config.toml
n_head = 6
beta2 = 0.95
lr_head = 0.00943
final_lr_fraction = 0.0
doc_mask = true
Each number is 500 + 25 x the weight over its row's rms, rounded and kept within 0 to 999. Layers, rows and columns count from 0. Numbers have three digits each. The size before them is the row's rms in percent of the matrix's.

# layer 7 attention query, 192x192, rms 0.0812, rows 36-50, columns 0-191
050:466487500480468497500487484555513501479483501482499500483543512493506454508518510530479508472506526503481543508522513473473530495492476453526532507480495486491497458455474473514494460508543496489450473502493507529500477517486505495488488531510391501482484458470529511539495521466507523463487502478468493480503485471485505474495533498522479496532510490522500478484487473483553504500496489500486573500506492515500529480505500495523504499506521541485499521479551550446499501481488503516416507517506488466466479507491502514525498552529546490484510532487461542485534490510492482471
057:519481509509504501507473456482512547502539510502504496517478524494553510502436495500491488493494467533522531481480493513500470491567513520475484465517512519482513506571529513497496496510469517497492497528503487435511489518506503454500489492489527503555538530488508523449528523499460490502525459501467478502486502539462533467537501546507524508460470458488497487478537529510492495470500510529500464479502491515487479502487448506478465519512489523521511493491434479443504462502496508471518504508506521526540528521521514457462495476492487496529514452508507467461501548492473496517
060:513517510490528489479444500450466560532488502489529488511492487514511549493474508515498491521487490488489499488480486517518494483514488504514455437486505510525522517534536508495482533495492485519529454542492463465469498524527503489478493479533523506510495564518449505504526506495527495499517439489491436519489494515454499496532514541508537476504517448501478492475526529544515480518511508488506509478481501503504513511482460510457485516470490490501542503506466487496504491485491479482565523478490531490526502501506484459468532497483495499544527426500526448533486539504458486527
055:518482504525515504520482516463515505487503508482500497499489539498500525468454502505496457498493484523522545484526502507515463505557506550509501487514527475486529497533544517504505504523491514499493472496483483470501484468503492466503500467482554482540496537528499540481549528493437464508545452504493501518467505530444514470487496512493541548482497499508530490499534474483502510494494514558530458485502479484481465499509458509518502516500515498488509509509428459487512496471501509475508506491483553562534553504491495476472503493524500487498509467497555487514519549460490518551
062:544485522517512479529473485505537511478495473497480501486450547486495470486501492512526518487493496557533505489515506510514462484551549504519487459527485518457525509527541487515491482495518517475454467496494466490517486506557477427481503504482496511535488513466512538472499497514480505506515490502516499538472518493441541483488526530497547522482479506485515502458528480478482503483495489554513482502516469519470461468546487505471509547486515522467500488480443494460501500498504546512482508512471521524495510550516521484475448524548522509490503474482497517497528544471477502528
058:524501505458468505532495529529515466529518513510520513493468454483481533519516492490535541492511523509539495533497505486498532489560497480493491469496502492454473510464515494501503464461545535499494519510503524542509473510507490489550502543484493492492513449532533534421475532480515481503498539528488537520522508520501528456532465482516500497464479507484521519527486529485474511509487496545466498470493537537546503474512525511467487553500519502533479487470517519471490489522469518504459478539546488513497477516485514499453479498456470522503478530509472504469507495500499494555
054:512506481469459510527469506463529531482553488502507524496445486487512483498523465505519486478501494484491509551477478500509541481541459473480476489500481539456498489483494519492464466501533502512503501493518486531492523514567498500509472534473487479484531495540508419438487502472489494489509489523527548484499487493531532490485461481489515533478498533488467479504506498478480502535504491529464453513513524492496530491496523516467490491510505486532526485471477461499520493543453503506460495479525500510482479497505520519471482476461441474580505523508494505487546524511501510537
071:532489525493495495499582477562510493460468487492477513488536511507509488480495519533492488511479501512520518513545538466488473502494527490506512524509518507489494446442498473496519471512518495464463493479504514510503529473486489505500503523491426499472490449476491474534483499492510507506441507473449500474495488462520478510476524440520510522502503539492539489516506444504543505488505520476464553513490516492505494511506494500528496514500537530503501505485547536496506501484503530511456474491506508507481483467497528547546476510552514479441509510484499536457472497474474468470
078:502496527509528520440449498478452551514468534529522510501511493506538548496474528509502513527475512492508506496519522489489482502534527517514500468497521510505488523509521530495530514472519500490519494534496489494520501509478532487503512460527548502531513539485481519500529504502499496500508476479470474528481523498452453507521530540500532434494538475502520475467522517529482479497529501497541506446479510505540486478469481532501497470467489517453515500513500498517486464461559473486566488483501491492526534492473459461508528509480541513491476432504479483533461532467504488501
059:441488476476449500481519524454507499486517494477482498462533478513490482464523481472475489510482479533526507518459484513496501498460503488480514513475562436513508488472486512506514503508468479527508550508479506504490529537458505482509482491479525539502448494510521497484510457530531523482503525465516472465496448493525508504510504484462482512485514501514495500545484546516517545526515478499512495483482456483473486543534506490538517436528488504516516518500518490577516511508490520493475537490481507504503541507472527536516503503514532534554481519460487505527532537502524535481
087:510509549518478470475473468492479502529452523548500519491494505507509528515487515505501491525476495531500502531511562498489455496508536503487497468505568493487486527473532522503552477490504476461508469542509514483523517505475487470526513478513508502549498537487466524512506490491507494513499526452443465513485493489444487506542567506478499492459516489485503453473517475505512468459531494507550514481508505480527468506494479519501510482465493499470504507526514480483485480461556503511510487480500531499501529511494461474478497513506560488501507438518484479532482532460451492524
075:484494477465486477518524533512511475520522471454485480458507471493503483473536471485531511495499492553563514507486492510527513483522502512491505485497505431460499489514497486486473503532489495529512511508516543522498523508524497466517502506471476560510508498514511516493478480495534516467498534521556483522502480520529525473476485468536506526544486466479482516540472490518481549512485463528488523491484470500466512505517510502540500507550517537514488509488475478566521508519447526487435572506484513485469458522477521524473486486476468488534521521477478508512531488503486533519
120:526481499528485507473463514531540477465503480479508537508504514500504504527523541485504517507506537473524524534485531491486514496534485563502472490499513459493484508497502485505466493475527484520477520539569477503426519515530526478486482503508508523517476459543460496487481495475537461543497491490507511488484523499484484465502497495495510545523512539502489516463506483484502478507510536527505510484467541489483493485487497483529463512548468479512480484517520527550455490457481459552498512532487508490495498507457541486454490485491491436445519511534474509470533527497474506535
135:505507527445479499515519472542509469506459501529477498481475514467477493536552504516485542461490519477577488449519508534473516545535494547533507494518485540495458470500534483443477509511516487477464500479487526511545462461480517493497517511524546501512490499525508465457495530464501483510475494486512516534491490470498476532479503519514503489515490484504526531541529463492514469506500525520513491450496494501474503494482494446474502518504533503501473464489498468554493511519504502482505499538499435508517489507492449524512502499503505473509511539476524480484548480544495498513
134:489526476480503532506512498516497447519470500510504523526508537473495502469477447549496480508483488484505506555547459493536494502502504503530514479543489528492527501473493494537515517486492491485499518493492511507508478491522498459545514510489475509533490512499488500492493446465517511469487471493523477515502482503548488508493498505501537527531532464451560496487480485568478497493492533538541489459479492512500472535478472517460532501493535489497528484498483494512484499536485506488508510510545486514509503466457461485501520497433517535518491443481435433509481523463522533515